Each number is 128 + 24 x the weight over its row's rms, rounded and kept within 0 to 255. Layers, rows and columns count from 0. Numbers have three digits each. The size before them is the row's rms in percent of the matrix's.

# layer 13 MLP down, 320x1920, rms 0.116, rows 176-263, columns 320-479
099:185139104109119106103110125102123109113129110137102142142123140143106142127112118134107149129083095131146123121111108138110141135132123118151178113158103141142113115128128101142154113146136122116122114106113195132134107117136137126120134135176135106128167114115156155152151166131102124098129169097166127122156117115140145123105103134138115138081126115116143128134127152083125084134116070110113095136127139112094141139138143135109134136132104155104138126085167099140155164125124129
099:111108125141110117117097113108125110129107159142083106149183105113121124179156138102142124142136135138106128142136162109110141110161123124132134113162115096122137091119168125113118081107127131114113132116116137102106107089124117118151115122155113123176125127155125147150186066113164111144134155137099143115132119102148120166150161109120166129146119136121081111112149124133176130111102120105141094163078123167107122125121132151099106073107089153094118131103105155098103119132148130
098:112145120182098111106129097122147098124093121142142170098109136101125151137120182123142178130161170142133168134122150120071079134114133142102117105124099123167156142179113101084126128117156142115144140074088132128115146095133152148113130124120151148063114107116118126129157151113174130135125135154138123161092118117100115153116087157168111138151107154143110112113102151133120134138133111166172103106145121130096107141129143096148148081184103119124117128103154157133140117143137108
103:131094122125157134140129118127172140129109143094139156134158129149129121123174067103116092150129109154133130099131149161188069132145147164148133139148104141142116137173137118159132106187145185136109101138096166135123150114141134122157080162138086135136148149138144111142142092127124125120122119092154107101089142121165130135147060089143148098114152143136174123133108147154135113154157099102134136122090107115111134122124165152139097098114113126133116100124135097117102175154143126
100:114123108127124120133160123164152124077128170161094098169105113144149106157125134138159163112152100150109143083121129120140086149106165095138147119127144110103131123107120132108126139142137126142133130124112131177118168096138159131133128148131123163113120172102127111163140143075161117090074142151148157158116113056112114167120104154136107119140079112158120119143106115123107142089148118147176105107134150136073176110125143120114104101120142110127136118131129125159106092154133154
098:133124104126145096186151115127070109147173127135129122109147146149062131115133105115094128114109144107090131131121108129133136166138124156128155154118141127157153146152097130122139103077147130097113099091119141129116120155121112123093162128124104126122163156120128138117125101157171173130110130128121110126195173072178124143080119118150136099135083095119190150145113118109103139133151148140171123160113074128108139106133118107120095139176088121120126139139121109107135145100114163
103:118056148132124080157156138128151131124114144115074131114113159152115121106155142125130112128125116153116133132171142120128124106118098101132110169178136153131170106163172117152152131115137126092085143132137135113127110119120129157114161140110123145176089122119109125086146087131139111118113114176125086107158139120146116117138126182117093130146108146090139159095141156123138119161124132103120156103127160117108114150113155140115143125097152103094142132132114094092114139132135159
102:173133147117129128140126098095124158137112082106171111131113137134152137112164139106084139100110086101118126170124147127144147101138107128121170113174106126134139147122147158139110152124151152160135143144117139113122114103145170194121141128092148133123141146148144147169105122123112120144107117121128124114121152109080117134126131156101141124098140119118132106170109143132156176113138162132126135077175139170107128138141138162160118109126069106150129127142163139128095177105164086
100:118123151109105108128165143177094146067108078161117120150133105155113102122138124196117120146188140071144126137150106151136131137147099110144174185124116130104077127135140117140097133152122121144168128168116095160156156133146092138124100159128115152111112108070119144148124132051123178103140129148105101113146157114137121094113158123084085113148121148146157152134132173157121138145135117148162085158113093079124086097157133121101144095113082153175127138139140112103130098110156118
102:152144118133101115146159134178142116124125139167127121145117118095125127123094130146120124123092119140146125145134145129135138141133143158139159162119137125126100127125115171123108126094143130069110138153116097130140119158113086109162117107133119164117109112085136173138113141088130159119139102085166135148122149095140150135136132102104122110134137107149122158143176112130122123122102100141129130100109094131130107152147130133086132156080098134137133137152110132092116176124142096
102:109117099135155131125075144135121134139135163156093103177149108130114136156104086123143102107146111133144103104074164119077137104149121109114126108078117137148176135130093181147157176138154139121136179112122162154174137130133101147072154101120141141157118146121118114095114138136113098123119114139132106132177134127116106110112113117179131095088164119100152137126116110097146132148152127128119115114161115145103131135146100102150157126132114134129116113104154142146131131083109117
102:107105138168095129123165101114100154122159124145161136114135089137153112197091112132147095115093136098136146144078102134104160111103085155166150136102145148086164108135158153110145119108132138122141163134097139103098162134095107136140159166118095128157080129118167125093128099142125134137141101117135116135126127137138126134147159109109140115147120104112110176104118092146118118137128112152155121132108119140135117144097122132095122146131108107134159144135116123145128168140156109
096:157138096137145119134118108102116116101152161088124117116117109125102157112132141125120116093162138141151130153121141157105135156112145100142107161162141132114124162149124138148100150083148143101114160135061108127144088083108137119102179118064177096166168132137143171164130110091144125124103116126131119134130158157094133148110166142104140145150127082144160154148096119101177109184100096083077095122152184131129117138175091134115159120155105098115100152135124088111134096090079093
099:136140136083110118150146138069130131118139160115177143140133099124124122188110102112141131149136115109132134143062130118142128138093116085145133102125119116149112119129114130118124131143161133123087117127132173121130157165104164142195076113081138145142138145101168158121068125150100119090119210129106072140075131125080136104140117125140156110083128097089150088104102097129125137123153175102109119126191106175106141159102123085154130119136119089107141169151111148103098112105173097
099:118135115116121130142116113128155098153145105112053126124126104139143188161152168125164120119164130119102083114095128145125108115134125131106095153157129132150131132102098114134160102116116130148106109076133125137143153194097152107144115124171161116124186112116137097118178136095149178133116091105120123115108120086085127136086126113151165124111138099102116138147152123126147127092128130131147085130096090125143138145114107130073096095125122149108132102134144144097184187153089118
098:118147133143172127098091126137109126134114089131109142107139108126122145111128126095137164180161062162134102114137142140157089150156167122121128137134093110132135171139122096150131143141141111143107109106099149097166098106157159100123131137136161153104147134158139063119125105125095101148110128150118088103121150135105100116134149121159131141134063131142115080139146148163171156136105117081088106161116156155108123114186113111172116149126142141114143130123107129136171122108107139
099:144132107136124117118134166138128135136154060099141189147162087124149084109127077143140141127133094076147104142104120150077138144125143131171118131134161119114144117116150092125127182104106108113072177110121114168082116113104108107168107142104157115127113096138130077125108135082101083124169093141184159127112151184185107146119123109153143132135131122100125130142143123129123113122144117112099144150116153092140137114083160170113133145154099139108067124060155098142148123121114128
098:066120133121117118137130109100169116184074108121125084165086181132088152126107151149161144153144142091102146136149138132087093093157118100092109146104160122135155143119154152097093126133108196122176123127150123148146143144128098146127129114104122143146150109148123104123154106147125109122136124174138097113128127104107121146136145147148153131097141099161112125149098114182123145117102089107111105101107105135150114144126101163066111112137104109152129155136076134136142127171118107
099:130144131114124138100105126101140088106132120154115153189079137131144111141087148128128125134078114122124155099120114152148121120110061186108137159128153090158114105149097155128130138153133124131122111141121080060150133089114117122092127139086087131126125163161160160124098135134166154126157113160104167177151144121150143148119140145122157113108146155127151153133130147144091123127134125098112097115136183165130087088114120119166114165142090163184122190128127132160156138126132127
099:114144096114158149128168140139181146147155141117126105119126095099129168089110162108172147105093119110134143138118165123124139140141111171123150114082109149174100092156123156127069162155110143126137119110120128114151096132103134122105133135169092135080141142175106167117127106139129151149131137144112123136137109148132134109121084081074140136111129175101183122164103143120160116094119125084087140157122121170149132101138135109133164103126149117142128126136141146146124117116145113
103:111138080102089132112138147167147115167124130117095091132113090171098104148127180124143149153132115108105118112171128128138136120118176092168120131152123106094132140096111116126130093107117105144141122124133131111125123129135129129149132153121128088167103110071104146081132110147139165120159111110123108152141110154148144140112111100160117136120086122171121110156128143175126127141123152154151108128129141161142165131138104138123129089119148153128146140151155076124162111135167153
097:109060157159109118091144170159089101141104159112120093170102114130136138095117109141106181106153104104115104145188144087122106158129146131146116151055106140149151131141120167127151138156127091134160140114125122105169107159151111157133162135137116121175097093123140144137114137118103093137116124137147122096101153115125089125131183125104140135098117126152174128073145146145122125080144131149143117098118117131142139142118148160100111127166110103153108099101158150127129091103128089
097:150122101115132162135103109171097130138088171141120124122123095106137139142141147122171127111148119171137083108114132134104096144112120123139106150129133142085117144101169123116137134121135157103123115170102125147137123119124135093119148170146131064153103119089126117155115132128121088135138078090158146119131096112143125130119148143150103109186139125107133122154153083120115100149111116113132180125124164102168144133139126206079141108131154098109143110110126164147193115141110121
099:072126122121082110083147148116149130114172147120123118123148185118152151109103121106123096111143136182103089115158103144096123087141131171100139137101140146079134160129134133116155141109137170118111135128132135126184166130138102104163171138129128126144133151173102100111104117098096130148115160109153093127136115081150100099141139147167092117159126128114158117148120122165129126143157119143144138105153136124165130141108097119147106098137134121136182157120143162131178134166145152
103:155106102096102123125160132133131124135145114136101133123138148131124118129128120133174106157088140097134119151181147098126115107102139123166133187143162115121127136162118165076133082104122156092158102121089156123175133117151159140156160153118137138169132140180132110108139098143159107115135147169085161132194115125086115141098173122157128161124146135090102096142135094111073122115133128155153115096123176134156109145146125108124145154124174106100088126135123120144088138118109135
101:100157085161123139160152125132133128120107131162152155098143166116112156122135149140146143150120109147147142120135141135121125152124156159111144138114105132141168120141120088089129169196103132123094149149127125121127136131137098146128100135113151164144105107159101123149125128144181126120127103097106076142105087126154130111113125146168115092133146166134118133147133124111102137128172080108157110162115093125139127173149133090167146115118111109105196159119121107102112106123167124
098:163133095126105141123144129136146158089107169140103078155124136089118134119120135137114130130125156097167149170132134091165146135114138131123122133091099142118136133145170119115137145136117142111119129127172102121167134149124159103133161122126113126134134102124142156185107089108154068139123173137124142146128134128136102100174101099122167115138118123141186129155160123104147141110151125157124105110138107117116109129170155156155107162160112099139147142100103113143130114135190132
102:165152145131151137167140155171112162121083118092108121093113102118087132136161112158139126122147153135153127167119094132112100108107163131112109138099074132159124120121114140186119156085085104116134108126114117150105143148143083121095145113123161127135170100161154131129118139138100120148155140167124187103126115134173165134103096143084151153077167135139126163130152131135159139139121129147134130200121155113145126161136106100110131137129146092137150106099138119126135098081139105
100:094156114141115087096107116136128095133152093127132095115119100130124184158135133140135115140144109128163139129169144105164121116141141100092097107141170165137091072167143125102108158181124147075116112142142122117125158059169156124110118123127099129163080159162126115136098131133118163128133143113138154126201092135111142135145146114140134142131123126131121188069054153104075129135150113126141099141078115140133114121144112120167112113117097110094133146088148123130120076077123141
099:139114144087129142144141102130134110116114121171124115143104177122127104115109146094107167144138125105098143098096137141098106144155140146154100137167165106108147128154076164106154088106120059148128099158159151093152153113141067131129157139135161118116134109126127131124144131153117107155103136125162144094151127098176149123119104146141151146088138110149156138083163098153098116103127155139168128113077103109146113139154127095079171176103113085150129146104141165124082111152163106
098:123135099143125134080133161119123117129095139135162116126115113143140116072109146120081095137093158077143145062147158140145151141093106068138128065117170159159133116138135193158120153154125139139125112156148109143137119174114110106132112109131152121091148122106153107099155072122148146118135117126111076149111140125094149145105142140131130095117141125087106142116144134119133152138126146145077114097155131137084158150129149107146082114102120134111112123123087118136118137132123157
097:124114119145108137147117109130153164125092157137165112103136165125132101143088130149115163130157144151095105139117138115134147117129145167102123113155129140161107082080137138134127131154132146120092135145142132106124185168156099146132138120083179129146154145122125152113121153177119110124075143119115126119118116155134073134155051116118118147133143125135139096124131154115143089128147155140125151098151086090103114130129086117152136138088097102143159196128175146156088161136192158
102:117089090158143124166116120141140118162162161128083152093147121131141136085119152149135116186177149133132146136090142083124191128125135149097119133139135100096116066104135121141114156114117145142101153150161106128180148178121135149122087118094115083125112160128147104145128155161129138124153149130125131133130121161123110107152175119118158134107084102152113159157112159128125109130128160132094129159161141133160160132077073110151150122171080145142170103126100150108117064150127128
099:133168123125097108106113107095119159096149176159103125157121122105121125126128102117114116142108100114164146123224152166152123160114158122153082096169116099139112148170100150126138135136130098100131116107093115131135116097096162173149094101107123144157153105106163125123145147109064118130131103162126137137120123071121141154105136094140127099139142133143128132126119164130156118122127147098120136111142102144114109174122105132128159140150105129101143109101102102140075130113161138
104:104138145146078168086135153123142136189129163135139119134143111142155127135118095094143100135115165129107148172149132137125141086104140145135150111092139150100081106142116133150135143114132094114151133143159145122086133094148140150107146148165145114128134073122144086127139148119151147138169146114161119149187098130177115143096106087122119130148124122133128114109132136116063132106140122142146140123140127162129124138135153133114105172144156124147152164109105120131144129128098120
102:132135141118116104132130133130110162139169176140095141142146091126117148115080107175096148118128166129135131156121143143152138107153126171118138082136112163096148128154140116118159161160164106136149100118145097141129119106144105095127101128147099148125102099064123093123137129135143121109138157145102170136094160120123098165109150106165129083134167156128145130153140113132156140120151161113087118126152103099115095118152117131105151127114153079148159075101153132111085130151165096
102:116118131134135096105116144117109147132146153145119129124091137107100164145147103095106124094125150130123113110105122133115104152173125137110093153141151101131091125151142155093138136152134147125129112142160126117164148097090132117180136123132148148098157114131131127108132137132100104115136118175087086164100097122122103125150092126109128181143133149138083145168155103097127137135144131144107133102100098131152096143169125158120150121180117134137127110135060138146136160097106134
098:137154125128106138077143093107148111143127113141130099146129148148129137106153177120148129128095141131167137150132122195105126113155117133096133111152135104120136129107150142136118125144142081079155152090153105129091120129161174129104102126122138103142120076097141137145137132142160136116165129130118149135131094154129104132110146095138145100137094101160145111148086140107129127133140126109102131136166155110128110131155159134133108100093116153137118112145121115143099124124159126
097:129100127089117159141164103137135175169120117114077163167172098129147120118155131134146158157148179119106127153174126108141122157111122100120130140131077102121126103115088150136149149140140140120122197146110108108142128137119107175155125141188106118155145140139141129115151145120149145131109103103158139177125091141169174140111092128128128175154147110119145100125153100132092149175144153080070126119108134086114106135107127101121146134121128116122167143138128137110129090123120147
100:107146112130142144121134097092138149153154116114173133085177094117151117103113132117138154132110148155147122117119140112137153152131107145111154144114129139136081143143147084134131158078156142118125092134125144127101161149112125131121134140126157141126097133113172148099147159132124151136106111148112159131141122079127139141154146131145147162119129109169156146136131118127167140097140138146121107083131143142097116081137159129130113126145176126110076126091126142142117160117125150
102:099136121154153117118169139111120105156109157092134112141141128158171133124139129155129127147120133140109134127168133133112105133146139091156116139088146113110125122155075139157176106137101167134169097180112136089161130105084106113128114092114144152156128151152104146156110119149112082136169094131179170144158141172134125093192130128159134168114089149154117146139094129138106127162151077122116138145128148138061112130086173143094149130140152133126108112129120111150127133117116145
101:118133153123117149123126113112083096123116095126107108121146129128144098136116149198110156117126121065136111151116090090109159111117086146143096137083098132098178114163141115099105104084162094123087164115137081182140127145095136131186111125095107199137115108130110082061116123104086161123106137154118095112114171136124153146114112139121132141135129104115121110154151124094093115102129137152152116112164083127197129104134182149174106154176101150097160159139105159116140139156120124
097:108136086128147129126154133130128186149093102140116162126111160121110139137096106127123137115140148142095122076142130102111117129154155133196121152143104134084143112086129131183096099073141125150158141111108135107123147111093137156135131132127158129063154116124171158110117135158130144094105131111111168133150142140088124136170135116093124182147125138104145123107140064125114157090154141115133088127127132095157164124116156135123099135119159116144183092121083138148181156171125153
102:083101147140139108107129130116167110161139097150093146138124075123167116156107115091121127137071162127120085120176101088135119129102127075148114102177102127160093200137123119149179144155069112100130140142163120155074147124115145106152107106144102125151107150150127163117149150136122129141111131158119116125124144163058145144130187107175095115141134108076119142119146143092123131128096154127138147138132138104123107174159155167100170140137166146154100123206159121152129148097138114
099:117083103140122143160116171199115093108096096111108132096150156137116175125151152088150147131120149136110094126149129117099143084116078134122095140112057098130124128100113187127168136167136071150116132133143116068095105081162096121112147108149135142117113137136144143130119146134152093123138163140132100117152087152142125173110075135171100154121056119135123159092131157125100084123105148104072083126101106048107121102119141080108116132126126132162115127116108141138128134135129140
100:065109122150128143121130068135106140167100126100085081125176150131099145122137125140140111124127122143155139147109142145137082155138122122138141145151121113118132123098145125090089107139124128113134155114153151111111118150107114145128121129112141168121172137142122155144143133079143143114144123152200118128121102135120115085114090161155109129152117144120125102114112141123126132100141086129128093104167140146103151138114114121092117128140151144122102126114146102107172165108129145
097:145152120142095076128109141152100165132107135157138118100120132138147107137128149116150110141127147122142094085139123112108148132131118126146126135134099125126144143104079119067129127103120127141163099107146087118075092132100112141114134169137132098171137081165135116136093154141132145108145113113083129118113124153136127141129103108135124159178148102139144117128091069128142100114131146117140089121156113097110113114112116157159154165140139159111083138141133137115196123148111105
100:120126175150120090111149119120172121138158130099155088068153169148137164158108141113130101151122131123144118116106117144105130110151095119086138132114150143147173135122109125108188129099142107152127133158079129138117098130147164113117143096169160128134136149131115135114161148149134151118122125177167111115152148137145131147068141083166122118134162119121092136145096076163124162102157135113116152165158127170085170127097126139144139097095130082096135110154172153164116118094143154
103:117114102167154113131126069153148126088091115147156146114151125122112154124173106107119121138124137125125174099097143131135148128144160126109150124119134118113162088124134139144157124181101095138166149128139093133133124186101118148151090140075127118107130129111092094149087135091165082147153114121059100156162092125115125172140135133120118139074114146173138142124111060153117137147090078107146148146124092123169139163130151169126159092123126101149113120106136128142126126164083099
097:086165106097117124144181087129128115157158066131141115134130134137177125109152143145163117135159121074110140132111076121138142117181166137104152120159143145108148126140131158129168190117124114142166134112105158108119112084074133115086087117144125130128087106111160147111114119122085121092115059114139078147111087147107125133152107111169135145094141114125112117086109130127137139115125082086143115087143146086145145128139108141109145105143131164138140098110125097140079138113112157
100:116121167108147163140091142149172163107113134133134111111120141117127129118089115146145112123134095138132105145144125148142132094096116079159109149160119118141108132105115142147097106127146140103123106114130091137140084112154100167165110132140180113131080145133114120141129148163155083131126078098103098143132114156127118135084090104097112129105126114198124134127062116161162132125157129164175123095141131081088147133180112108135165184166126137136129157169169110128151098150091141
100:099115124102094101119119112128136152161122113144136139119103119132080106055161099132122146130114137151131116126091122126056097121128119154104146097135139082143145139133097134102084134102073155100086139152142109116144156187135102122082136114077077129128073128142152144156075130067105123102119162096164139137143170145127111142154112151143132137099170156128156114109142105155122169102137094149146165171107152125112140130138119141141114128099160138116181117157174088178129072151067152
099:127123120129121138150135164126154118166152129084096108099129132098139134126151091119143122124112070126103112080132117127095103124141152080118119169188137139151129137104157131087109119167149106184071126150126154153152120109115145089134169137099124150164114120133128165109148142113154149141108130110141105121129127127102157186143179117105116093127123119142143124192147145154161151162144127117169112125102081119138102123142101138162142124145129104133119122134124144140116138089174115
102:137147133154102084127079118155138082093103095137110091100140106105155138125108112107114095106116063139122146162139100135127149154162150085155122131133085128148182108103155162143132106143133099135132120108091163113102141139099118097088138126158078194136117164146136145126136106088105096139114128086103124139079098156121127130133081101149114099105124133137120175125122125159147149118156152150155170146149130130112139129120182121107198123178146175121142145097162123111127142137143142
101:147132082128121140101126104148145107099155151154117122137145127115121167131162168133132136127103093063182125148113146152139117128161112144096106163104118164145147099139118100105142103144120117120145118131115149110088143099151139124064135133152096156128183137154154122122105149120124126157145119120135150118159074093124103142165084137140117133118153089104094141177146155078158143146151143158157100126123125136106131149149137093110137124120119150156110144165117122133115117176128157
099:148121140111124128171111121184090126145121118126147124142132115129106118135130143115119152129136184200108103138091176100132128139161143104141144127131124124158127123138145119136126080157122071134178112162202144122150100099161150104125086126110123133131115117126115133094097133133151134120082163101130177083116146095156126161098112126122132149107094128111132127093125123150136108126146157125094128132124120156136116127119123142142145107107075133125115136162134134156144122176150091
100:164090170082113093132122158080131156163128141152160118118164084150111139104128142140169126111127154148109177130149116158127145124117062163149095153148174181115140132087140094114136133162149119164111151149145081107134207078150101119147099176212136163143105108109131165122164149158155149104132123120080087128109196126138110138125110104112118138119150143141108105160151133122173143101147163154112121112143123098114124078143117091091128156115138133128127109088138121147095117134149151
132:118155106119178085116136108110119133096125151111148123143121121074131129111100132098123163177099101142100126119162138121124077094142120174126142141144149139100126141108120089141108125122172138133086119094146132140159146159143143140129098139141149118109148121122124136156079129114096128065123134132148140118169116108115098051103103086125051134137131131105154166120146113104129130157045084129173121104158142144085060107116119119135116117145167138137123117121102151140150126095095085
098:146109115105173151122109098131140109132163127145119166098085112106116127139132136105156103096142161144137108163119104125105114128102151160120098178140158145115097114136180127171121098129120156157156173113136125077123153128143126081157121158126168131101098119105129151179156145162122122128113109122148088143138158065128111117131100135098145132126110107112126131137164133152160096101152112137080140122127096117163148118101102107155137104125119103145119148152115146164106125069123100
099:134144123132146119104058146128123142133118103096146121189097103117133166143093104181097093126124121107107126142103098156134117129099119160136142118095083151134097122126119129114109102126143123131103082139101161136108115142131144139109178171129102161099112125134135161111161102139129122163148111099131097103116118126143164170123129089143137114152137161167129112120155142115080112148131121123128103117124122125102099122113110153124089098072109122140193132136136136142144156072104095
099:124162146125093102123124127095138123160108097143165132101104107124143114163147082130124130107156144159119114139158159128147146146114140120141057084152131125158155113091134115149126146114112074132148151157137089125100151111103152155184126100138106145153126140138106154107150144119114149101164113094122189113114146120151133107163122090072134131102091138094097096129134173132079139164132168117145137103075170158119139101104093179146092083105141130137122122138117127126122103119089159
099:115113080135126130124136126142127152145118162140105156118109132145158085126125127098102131100137101182113113161144144150126163134163145172147131145107108125101113141132127121118135119103121133114146162112128125082140108121170098166153112116152102137126139119134106112169111125114096142110115111067142160120149095146166151100108108124142103103135157116116139145125143130096164139153146116116123121154105143152149148100107108153156098134130102126147101125141119068135147116142141136
100:115119111116116100187156130119117100121094114086157118152141086125137109130128082170128153145163153088132119133168128084113129122111126091098175140152103164170085138113122144100095136109131140126135093156107155192115127073121097137149119122121122086141141141138104112124100103129102098124151101092134099141113112140139095100115115165108110132058167130076117126145099154115145133098158123149078116133123105141105116123139172148081105101143142107144120050122139163129137106097160153
117:155131136146108047123112131172139114138147112141097156078109118112133142162127118103135120125127119087133155106136124122142093147190118139163146121106138121139113102132164120096144117153114129151144109147113096105119140119106099088147117167147137121153175164165127156130142142132122132149155105146107114108142166148145141080113116121106026160085164120140145139128112134069119141127104154107125101110131092121122124155129137146095138156095117145138104128166140125133121114148153112
101:124105125097140155117086111114169126132108116144132140101089100149101085093114161135130111166161175170147130146148089149122112083130142128097116126116142171132158131116126139069129111149124131172161133097112123125158146051154103113140115110140148134153116111135133156127117127125128111165142140161106108137082170142137150109129074218109137120137159127127165164113115131108151101108157099100178131151152096097117128121130143129148101132101173119133124123144141097121123083143133109
095:148108100148110141121164120135117138109134163132150153149114123125159129092110102161149136123175118133109159103134144127157124105155112140099135165125108122158155097117100102124134111133113127107092108142133144121123118083101122126167175104052125133103164123097134110148167110100091126149161166100138085120127098139109122157099074152102143139118136106149107150117169166128161144118178128104164138170154169141122115153140143149111142111099161131148142140095078138102135140137120150
098:135139148109161127122124115147144168141128120087119167150191123108082151130111122080117114158096117122163149125155176122124146121132112117124128143127207161114114142137121129121126098108121123136139155106117134121097108172161139119157137097141110158173168080122131129151098090144137111140114108141121145136130143140123145157164135109136132116133148124135106147123113131107112105144125123164178124105138126134140119118157117120136151088152107110171094143148139142146124109143125088
097:139147145143056119138127164108112108145114153131157134124123094103118139148139113148113113142121166142166114121106094134087158114152120113088120126109107133145114119093108110133112145131139123093167134081133111160097160122110121150126107112145099142098175109108118128117102161152161095113151162137103145102099093096156153122133175192122128158140152130159097125119106099119140143126131140130146139132106097120098119130102146151130108141103148105078161142134151140109108105109145136
102:124150125102143141166091125174122126107077118149098186096139097144101138168099126124123127146115133116145130147142094114112124115140169111131109126129141127169139112144128108129106129101109178116104116136115108162163124110150129151119127142129139161133142147115104126129130112123123115139128117167155143115165124122172095121130118151186110086153105091135154133109107172091108124083121122118133115149125174136131105136105141175064119096078174158129115188133146137132190156071071133
102:130139129094126152130137148153111085117113116180097151135113115123087101102099139159119100133144123151124128141138112141114136177117141137119078132117124135167150131150123129124137141124105110139145131120144132085161119111092102140138118125132135152123114102092149080129098101136135064151104099136136090110182163133114112126105116124112130104109120099122112081147103172123152148140094092113144125165110125145109144183109129152152106133130111176099129129120127170132125143153098158
096:130118116116131134136108133143110143172132117126156114104125178110177118158095144089131156136107093133116120106157119092136134178138104130121170079123124101128086137081125132179154098126121127163127150127155109124113179105116105101095162132173187119149100135125134172121120149118127173114134078125136080114127092133137173114095173167141154079142113138121114128133096084132078140138123148153119141090105106106143123112111100166134090103135146135110093164145107090124128160073131102
098:112120142154137138133177140146150129096136148128103135121120075154069118094141112099157150118134104127109180088152100120116152098142152147145104150188142147132105118163169150132090153095152167109118153109101128095120181154134121111167150077150131127099089131127106114136140131133080133130115136112136146131136115147130133091150154140126121120103163083094131131172135122123129120130111137179099124116141159141132123127102130154113105105158081137094092150112132132161135105172117095
098:123149130122159120110144168117116169134141178131156139156170106124142133135148117125101128135102170148122150135135133097136138149092094160107120111096089137127121105103167131107126151169128137132150097155147114149134139127129112148126163125087140113134082123145142135156092136097089098119118114155153097141090146148160088118152122155090129128134143107133126126126146144155127140129121077163083133154166138129148156103139122113092105173121073156088116160137143119132133143119109135
099:121123115108167154159112121162104082122158118076104126193112149123125072147122122077144113107144113174150108121124126152119147134150129095141111107143118110133147096137115135115163145160142110141115136141143156058140112111118126133149131126128093088120135105138138131126149116087119157115099128106158092149158114120149112145140137137131110152113148128117100156092138179129153105115148114173103107131149115144124081118144140120132122099088125146127154142108164097105148103132114128
097:119130102139110157137126107112140123107116156107147139153140193113115150115137123123092135153110138126135107122109181143083129111151147160102128130161173140179119101114118133164116118142131144149127146126084081069109091133137149104106139128129146128102142115105179135131116107078129142103110131109070171141164112117173111161130108131124078117146156115112137135079146116124174142177155160103087084134156121095159095111147130133123163111098163083113131136120112161177100119123085114
100:157128122158111125108126126139142154118140126120117134124141157160134085111114108169154116118124117110125130114140126150127095132140163122135140150166175105131125091125135159114128112137152143113146129108120153105127160125122165140127109133169137125109093151135132078138116113128096168110113134133184165140143087079164104125124139121077104147156104164110091111128170167127159112158173105131125131131153082101167109147120124112114123080155152114131111114136127114157150176085157102
102:114178130167138102112144128131118129118107104106067110127142129099119134130125148116145081140138163184112135107081152106102083086130138145112073136153147067126127140127112150117091130159152114131118134100145110144130124125145116064120105092159173140127104122121129156141148138106053142123152143135099163156126110102125118118126102095190113148121138146130093163131136160142113109094146133135118119132099160124125090125121111120131161100162077128114151123119137130122121135132091100
100:124199163113121142125144110135128129130174131102120075097085101131123136118143109134185094103135103175087102191155169047150111141125101137103133148139109134149133157130117183144109079097159131151142157135116132129104163159133154114083139143077153128129122125197113158102149098141155110139085157133135136137156089151133135095167148114108141107130154135183100115114141134171080130140124089125136133074118128129138137080119083124136138101098099158156115146160127120146124144144117153
099:109177128111141131134145114072143130156100143138112140135143127174118127088141151147094145098121139116166167126093128150148088132143129147097118095178153119103109083135132110130114150126121105123152156127121167150116118118129137122067125140144124106112085123120097120120129167147142131112102111144124100143138104125107132145109141142086133104146098141127137161119109095167142144124113125153123162107115156073135094132136135101122154153139122143091104151142127145150127151179105172
102:139102130148153092099131140099129154186145159159096130098118148134121117169133174166177132142170105121093105148122145104151099082144153144113114103097145104107136115147123129101152112077113121108112104123119145151096154114145158118143162122189135115121152140118152121134091135162158162133175097126147164120140120138126117114135118126088137120144157169106116109135162137113133121096149104066046171123107149162111135149108104117141124093134136105126153106140077121108149130092146093
103:106105131119130126140104128143152159110150098177147101156095125127082097164110118111121171105074158136099108088128117106141124111146085140091106148151113087128131204129144136127100108162102109125116158131147135103122147106130090097089092127112159156117104105101152193137122126150092140123136121127142127111161167150093112137118081176141100105128127142156136150102088099109130143101134150101116100130122094120169123108126134112136124145146141103179130125155168162094153135100119096
100:161112165137118115146128142131147135144132084089128130132135134119112153135142133123147132135169122121122108077178135134167136095137116117139127107137147103136124118108083125137135140161125122161145115101100117098159108109144119066172111146179208106136140138147160126124133097145132143133122144159093041110078119093109164137106098077129116112133166152088146103123089127116136115094133133139146112146083164167141124142092111116151075112114117129143139145101133130116165133078115148
100:115130145138143132151134116084161149114079115123131144167159152107123150061121133116154149112115203081121105094143111120148087186128095097128171098192149109174123132122120124121120121170161150142106155143165137147131108177099103126108111133103129089118142125139157127149148109174163158127140109109108073127108096129105147125160145128134124132092134126123122115138111165151109086153131146117168189121132162120106098107154123147082148106155161107134106131102108159127119144110128144
103:134144138104128154122124120134144124130161114128112141155133090110141136149205161157155135136122115127176145167118145139134116139127099132121132133089112152099150137076105121138124131138135112142160141098135143092126158110118160081105116126151102139053142127109100076120109143131154106128088109066158093103139141112110134109101116174155109162147114147116119113137083134126124101126121151138098128154070163172148131133150133131172135145159135125125104106134132154150125125139122140
100:114121119131121148111145115122164150147076131099101118114129103157087091095108135155158105116121127139162086126118140134126106121117071078129157119118143137125125126145165102126125123105141179140142139084090105136153150132173142124165085109150157139161091096124122118126104149089073085130139128124154094177122112121148150139144174165170133133127155116138113123168155147137098148125113157142145127079140132148099098129162113151141121132084082106163134163098148143102144142132135121
098:122116085176100116106135136156162157164158110150151148118099116129129147213115150150102142092162131120129115155122154111163150121133180200129097162159129153122111147144126133103105127133105149125138113122158088114107151147140151138104156140106090104147122143162148158161134119141124125133126136132136161123139128146120138142130121128129121083124112133119079186116149105164136105150148138142119123155113130148101159133161105151124157143111107140096112112093167139114146158110137123
098:128151117086131115153141134124135090170139095164134101142163142116096137150149147099149141140123130090097103162156137153129112096124150150128118125117124122117127177168162137149151132151190117161113099149152123136118137127158148098106179142152136132143116128128133088153113160104150133132076141124111110140124138117095134138140159172129136108117083122104146116098173129115093119157128138154089175144141134116172129185145110142089142080148157116125111152092128134144137085143153116
101:141123160147175130135165139098153136168172095141158167145128118115141108120122079165143134128163141134112100119120164164128130110132130119170130107140133181122124135157150078132100145106102146141137157147142127138103113129168119150117128077133116131126123097154083120119103136106127097107130143146125160132111120152134155115147131100101097137085101104132108151129178143141197121081145153140119146157154140105110134127160137068135100114160096162122115140109084132122070121136148103